Each number is 200 + 20 x the weight over the matrix's rms, rounded and kept within 0 to 999. Layers, rows and columns count from 0.

# down: layer 9 MLP down (transposed), 256x128, rms 0.269, rows 162-174, columns 0-127
# up: layer 9 MLP up, 256x128, rms 0.251, rows 163-174, columns 0-127
down162,169,183,215,205,203,195,193,203,192,197,224,146,216,182,209,197,194,173,188,189,188,236,227,186,221,208,192,217,211,199,208,208,159,196,208,189,188,218,176,213,199,236,214,221,195,214,186,211,200,191,194,224,216,170,174,194,195,200,189,171,207,195,202,220,202,200,205,215,216,222,211,197,208,220,193,195,236,258,206,202,204,203,237,187,199,229,212,204,206,169,206,202,211,216,218,220,194,202,220,225,205,184,195,217,189,213,188,207,194,199,201,152,182,187,206,185,215,166,208,242,240,166,189,216,165,215,218,198
up163,219,181,219,218,234,217,178,183,240,181,207,192,189,191,192,201,230,196,190,195,186,179,174,188,190,217,229,214,210,216,213,206,183,196,214,204,196,198,212,216,163,195,190,160,183,211,224,207,189,189,172,183,200,208,178,173,202,167,207,230,206,180,220,218,202,197,216,193,226,201,161,234,205,187,194,217,218,214,213,233,206,185,198,191,200,174,218,201,196,211,213,179,204,200,192,161,199,205,169,210,194,186,167,219,204,188,193,231,235,220,218,204,232,188,222,227,233,232,237,212,176,206,199,174,188,195,212,221
down163,218,190,179,185,190,202,144,224,175,231,205,198,211,201,208,198,178,241,200,202,193,223,215,218,218,203,208,214,190,185,218,214,194,225,198,189,190,187,200,183,181,183,227,211,203,182,204,169,219,196,228,221,231,167,195,212,190,225,162,186,210,178,228,190,203,230,233,180,201,192,220,193,224,199,204,222,211,201,195,174,201,193,196,235,188,221,198,197,202,218,196,190,189,204,219,215,239,173,226,201,211,203,221,171,205,204,194,193,184,182,204,224,197,189,189,186,150,194,196,193,206,189,218,223,185,200,189,197
up164,206,222,205,199,232,194,212,193,184,233,199,231,201,188,209,191,226,177,192,169,184,210,190,176,192,219,185,210,184,175,173,226,161,199,194,194,192,147,211,219,194,215,194,207,210,187,221,184,226,206,199,198,167,206,215,200,197,202,225,209,215,213,211,243,227,203,203,174,198,219,192,176,175,203,227,187,198,186,194,228,242,163,209,203,220,212,241,211,199,171,168,193,192,211,180,196,211,185,203,211,204,216,191,202,188,184,187,227,194,173,181,221,226,164,173,236,162,214,207,207,184,210,205,171,170,172,208,234
down164,220,210,202,204,218,149,241,169,194,245,209,224,202,262,226,174,186,245,147,218,213,169,169,235,223,187,204,174,227,225,183,213,208,234,215,213,176,215,191,211,182,189,212,162,214,205,215,223,200,202,208,170,221,195,231,161,212,159,189,213,174,181,195,207,190,206,231,202,170,209,184,237,166,187,214,194,203,185,242,201,180,156,180,198,218,148,164,152,189,206,171,228,215,215,192,191,204,198,166,177,228,224,222,196,234,246,229,185,230,241,172,175,142,195,160,175,187,186,215,143,243,213,180,227,209,147,216,189
up165,234,202,209,217,208,199,199,179,176,190,217,224,176,203,220,232,240,208,193,173,182,209,192,198,183,224,167,223,196,197,190,175,165,179,194,227,191,157,185,192,192,191,188,193,192,201,195,190,203,196,206,183,204,222,228,161,220,195,201,203,214,178,184,167,197,193,171,204,241,189,171,188,223,217,192,172,207,183,222,197,195,199,181,204,204,177,236,187,183,167,201,207,250,228,227,212,210,189,224,203,217,191,235,185,197,229,183,187,201,179,217,202,205,187,192,186,220,194,179,209,190,199,211,189,181,204,212,209
down165,204,179,200,239,202,213,195,203,183,202,185,189,205,183,157,195,219,203,187,238,214,179,184,179,224,172,187,173,203,207,213,232,213,224,184,161,214,191,204,242,213,183,188,188,253,197,245,225,212,202,163,197,195,213,199,226,212,201,156,212,219,212,229,219,211,182,179,189,194,167,214,200,154,209,215,220,196,184,183,182,203,186,210,203,220,197,177,186,185,236,182,233,195,159,181,212,197,191,204,148,199,175,201,204,215,186,227,206,175,212,190,190,212,182,233,200,156,174,200,212,203,185,214,202,210,181,194,213
up166,202,211,189,179,198,230,209,206,190,202,219,202,163,199,215,195,191,200,186,210,215,178,176,164,191,197,214,219,194,209,197,196,175,210,169,165,234,209,172,203,177,219,195,207,210,182,193,190,194,153,197,198,171,220,196,208,192,216,210,210,216,236,218,196,211,215,193,173,228,217,185,166,174,184,217,214,228,191,164,170,208,176,180,216,194,193,213,185,169,162,190,181,168,230,203,198,198,162,232,185,219,193,197,200,203,241,208,175,204,191,183,218,223,219,219,193,197,222,218,197,199,190,242,167,239,195,210,186
down166,194,238,214,180,201,171,164,186,195,195,232,201,190,177,190,209,194,194,208,163,157,217,197,199,172,204,197,206,204,188,194,214,209,202,203,238,152,204,213,196,202,213,211,210,172,232,175,197,186,232,198,178,206,178,163,214,202,170,203,205,171,193,152,192,188,181,182,204,184,197,207,231,191,188,147,167,208,213,226,192,195,217,224,183,207,176,212,214,196,227,197,189,206,181,206,222,191,216,164,223,219,193,215,204,189,176,204,228,209,207,176,197,184,179,164,202,213,178,173,193,176,177,173,232,151,217,192,217
up167,201,195,205,200,206,218,201,198,220,208,212,212,188,198,219,185,215,185,228,221,174,207,211,176,196,190,204,162,221,192,195,171,214,189,183,179,180,144,241,195,186,201,182,185,178,177,214,205,172,230,187,184,221,221,206,199,192,177,185,193,199,207,192,237,207,200,198,192,204,192,220,174,154,214,200,183,185,212,197,235,193,204,194,209,203,183,239,208,209,189,177,227,216,213,216,186,200,206,191,215,207,202,184,194,210,232,194,200,175,203,198,167,193,206,172,217,201,221,206,213,225,228,222,200,206,203,201,203
down167,176,165,216,188,191,189,205,186,229,174,223,189,167,206,179,201,202,230,189,182,215,188,192,207,214,185,219,211,181,190,192,192,200,216,231,212,216,223,235,202,197,237,175,210,207,175,181,211,194,219,191,209,202,217,192,198,247,197,214,206,198,239,198,187,196,196,215,214,216,198,202,215,184,239,184,198,251,203,177,185,198,192,191,191,179,194,149,226,200,218,216,186,190,198,210,229,226,176,191,197,201,177,217,213,212,167,200,230,201,222,186,233,215,180,205,187,224,181,184,215,165,178,215,196,188,206,197,203
up168,209,195,178,201,213,170,207,218,228,251,181,251,175,184,222,237,233,165,210,211,179,236,205,198,197,215,227,175,227,201,203,215,211,165,180,200,197,188,193,218,173,194,200,187,191,219,220,176,220,199,234,209,193,179,173,190,176,207,200,212,197,189,218,231,195,195,169,183,186,200,224,235,195,213,232,210,178,212,197,224,185,162,213,192,175,189,214,171,212,224,216,153,189,179,193,202,173,224,207,184,219,201,215,192,210,228,200,208,185,220,195,202,212,179,243,193,205,212,185,211,165,187,217,190,190,200,208,176
down168,183,241,228,258,201,176,246,188,177,226,222,199,175,229,203,153,211,210,230,170,189,169,213,211,205,215,197,193,186,237,193,153,218,211,177,205,182,210,194,209,193,223,172,186,169,201,206,214,207,216,177,184,223,202,207,194,235,181,239,206,232,173,193,215,158,192,238,167,209,217,188,199,215,202,229,182,216,198,181,191,209,233,222,178,200,199,211,192,201,185,173,231,199,224,185,212,224,203,212,193,191,216,229,200,196,198,206,213,197,168,218,245,185,220,207,189,178,194,214,192,174,198,160,162,212,217,189,192
up169,211,201,201,199,192,185,207,174,139,188,210,210,192,188,190,212,185,170,234,214,202,218,197,159,200,201,161,189,171,192,183,159,210,205,223,216,209,199,209,200,209,227,201,182,192,189,175,191,212,203,184,176,220,217,199,184,204,204,191,219,218,206,219,188,195,207,226,169,196,191,217,233,218,191,227,200,182,215,187,153,218,220,190,198,186,193,194,167,172,228,189,212,199,224,178,221,209,209,199,164,202,211,217,211,213,209,208,219,211,225,236,210,202,214,223,189,196,202,158,191,184,200,200,197,174,212,162,223
down169,189,164,182,225,215,203,209,231,217,155,196,214,184,177,201,173,202,201,217,167,241,203,217,197,236,169,230,205,190,176,190,242,230,185,181,234,198,220,181,210,216,196,220,226,206,212,162,210,203,234,193,179,210,211,190,202,184,168,158,205,223,191,183,190,217,230,181,191,205,216,212,205,188,198,177,175,181,216,214,229,188,191,196,204,202,186,226,192,179,229,220,223,181,172,176,195,183,242,174,207,173,210,204,198,210,180,191,210,180,176,203,188,218,217,199,211,216,176,187,198,192,223,205,210,220,201,181,189
up170,178,216,223,204,215,219,206,194,195,193,193,223,198,195,198,213,236,173,153,183,161,194,212,172,191,200,212,177,224,215,201,189,195,227,204,175,193,152,185,184,188,182,209,168,189,192,218,212,190,211,200,194,152,222,213,200,207,213,190,218,186,197,224,215,177,223,227,194,241,223,219,216,190,187,225,213,195,216,211,205,213,209,229,195,216,197,204,145,201,200,163,201,194,186,143,217,237,168,177,195,196,176,221,223,257,216,194,194,164,180,194,178,189,211,208,191,198,191,201,203,196,172,254,179,186,215,192,218
down170,219,223,207,192,246,211,228,202,202,159,244,188,203,189,195,207,161,170,193,165,204,230,210,185,194,203,210,190,229,193,238,197,184,196,190,241,200,214,219,182,198,204,199,194,183,215,225,186,186,244,239,220,193,218,185,193,155,151,232,191,200,185,195,194,225,203,161,166,154,201,184,185,208,232,162,225,155,181,197,175,148,168,169,178,207,189,207,205,243,209,175,213,226,188,251,174,170,200,187,172,196,183,227,208,185,209,174,183,225,198,196,193,173,183,201,223,146,204,191,186,205,206,236,176,187,206,202,169
up171,210,174,204,213,220,216,198,184,157,208,221,248,189,207,168,220,202,182,189,201,184,195,195,208,179,194,174,218,185,220,195,206,168,213,199,193,208,178,206,211,220,214,185,186,176,201,220,177,211,178,245,225,206,201,212,151,198,218,193,212,209,194,190,216,172,223,196,151,174,200,204,178,185,219,215,203,192,219,229,189,197,218,186,194,219,190,172,197,163,191,227,207,197,192,190,188,218,191,201,211,180,191,208,161,209,190,187,189,209,196,214,203,225,174,193,220,208,204,206,194,199,193,233,201,217,210,201,157
down171,205,195,244,210,205,250,202,171,214,172,192,204,192,231,192,233,187,199,188,220,187,200,202,211,172,211,215,186,215,194,197,179,225,195,203,215,226,204,204,187,213,191,214,162,181,188,223,232,180,199,203,215,190,199,189,207,221,212,214,218,213,203,230,185,222,192,188,226,173,211,194,232,196,206,202,222,207,199,217,248,190,168,213,217,211,206,206,213,205,235,228,200,214,198,192,175,222,225,192,203,201,200,179,237,206,174,187,208,171,197,212,213,190,190,213,215,151,188,210,189,167,193,193,210,176,190,217,198
up172,199,209,187,213,203,181,223,176,209,207,192,224,209,196,219,189,205,198,227,214,204,180,179,159,225,181,201,165,219,179,204,212,181,176,214,221,189,220,208,226,219,186,220,179,220,153,204,211,206,173,206,169,208,195,211,170,189,166,237,199,197,184,194,194,215,250,190,208,188,207,201,170,194,210,185,219,197,197,175,224,199,178,190,214,226,203,177,195,199,223,220,186,232,200,227,228,179,213,210,176,164,181,202,197,186,191,208,177,183,227,210,197,225,216,209,195,206,185,181,195,189,178,191,219,211,201,178,265
down172,191,194,203,221,190,182,208,201,208,215,205,209,184,227,184,201,224,193,215,199,170,211,204,184,217,199,184,223,168,207,189,171,213,172,210,179,202,191,198,220,198,164,210,192,231,182,181,208,171,194,205,210,200,188,202,165,203,194,212,182,197,204,221,206,174,190,223,217,223,208,183,179,189,173,199,177,182,219,198,201,242,184,166,215,218,191,209,213,205,223,182,207,215,204,217,227,211,245,198,208,216,198,187,192,244,232,190,166,181,225,214,215,205,177,202,187,232,210,166,190,174,191,226,223,177,186,183,270
up173,213,229,198,177,204,238,210,198,206,190,191,224,211,216,199,197,227,171,211,205,190,201,147,187,208,225,180,210,192,197,244,200,191,196,223,210,191,241,191,233,219,222,219,208,177,207,173,215,234,194,213,179,194,159,196,183,186,215,186,238,194,219,211,209,187,166,197,185,172,188,178,181,206,214,208,222,171,192,196,199,191,185,186,190,233,183,200,213,166,206,182,205,218,196,184,171,206,224,207,199,161,214,203,189,232,242,211,164,210,183,243,201,191,207,240,193,215,207,207,203,164,203,198,217,188,213,193,214
down173,170,223,182,220,293,197,228,173,268,190,190,220,199,199,217,180,195,204,224,183,204,180,203,217,192,186,204,217,230,197,236,220,235,188,162,188,186,176,223,174,182,219,205,167,187,176,190,223,207,208,236,167,186,190,218,201,215,211,199,211,187,218,195,170,184,217,216,205,207,189,219,169,227,202,183,197,207,196,182,200,200,191,234,166,169,198,212,217,173,207,232,200,194,205,209,269,229,136,199,192,230,185,182,191,209,166,220,213,164,184,178,195,193,207,228,182,195,173,193,223,213,170,207,181,214,183,201,183
up174,209,237,232,176,147,210,211,204,269,186,232,166,234,201,213,178,197,212,192,201,197,201,194,183,210,225,215,204,194,177,194,237,226,232,224,198,198,183,203,210,184,223,182,155,182,179,188,188,207,202,193,248,207,203,144,179,205,192,211,243,183,185,218,204,221,179,211,188,199,210,184,176,195,177,204,187,204,188,222,188,226,173,214,187,167,201,227,220,169,195,194,209,194,200,194,232,202,216,166,205,207,183,199,197,204,213,199,171,199,165,218,198,227,201,236,214,192,189,203,223,159,184,190,187,205,166,187,216
down174,221,165,180,221,221,223,181,200,210,218,215,204,213,187,202,175,198,214,172,189,214,186,170,184,210,211,198,240,193,207,212,184,195,203,188,183,208,213,203,202,184,207,192,211,184,202,199,206,175,189,167,205,185,183,196,173,175,179,186,190,196,191,178,211,201,178,202,191,195,177,163,175,173,215,202,161,212,159,180,177,208,200,163,168,159,197,181,190,188,222,198,191,202,197,164,199,218,183,200,191,174,213,167,224,218,196,218,214,221,202,201,222,217,226,235,182,183,187,208,205,186,197,208,180,183,177,163,206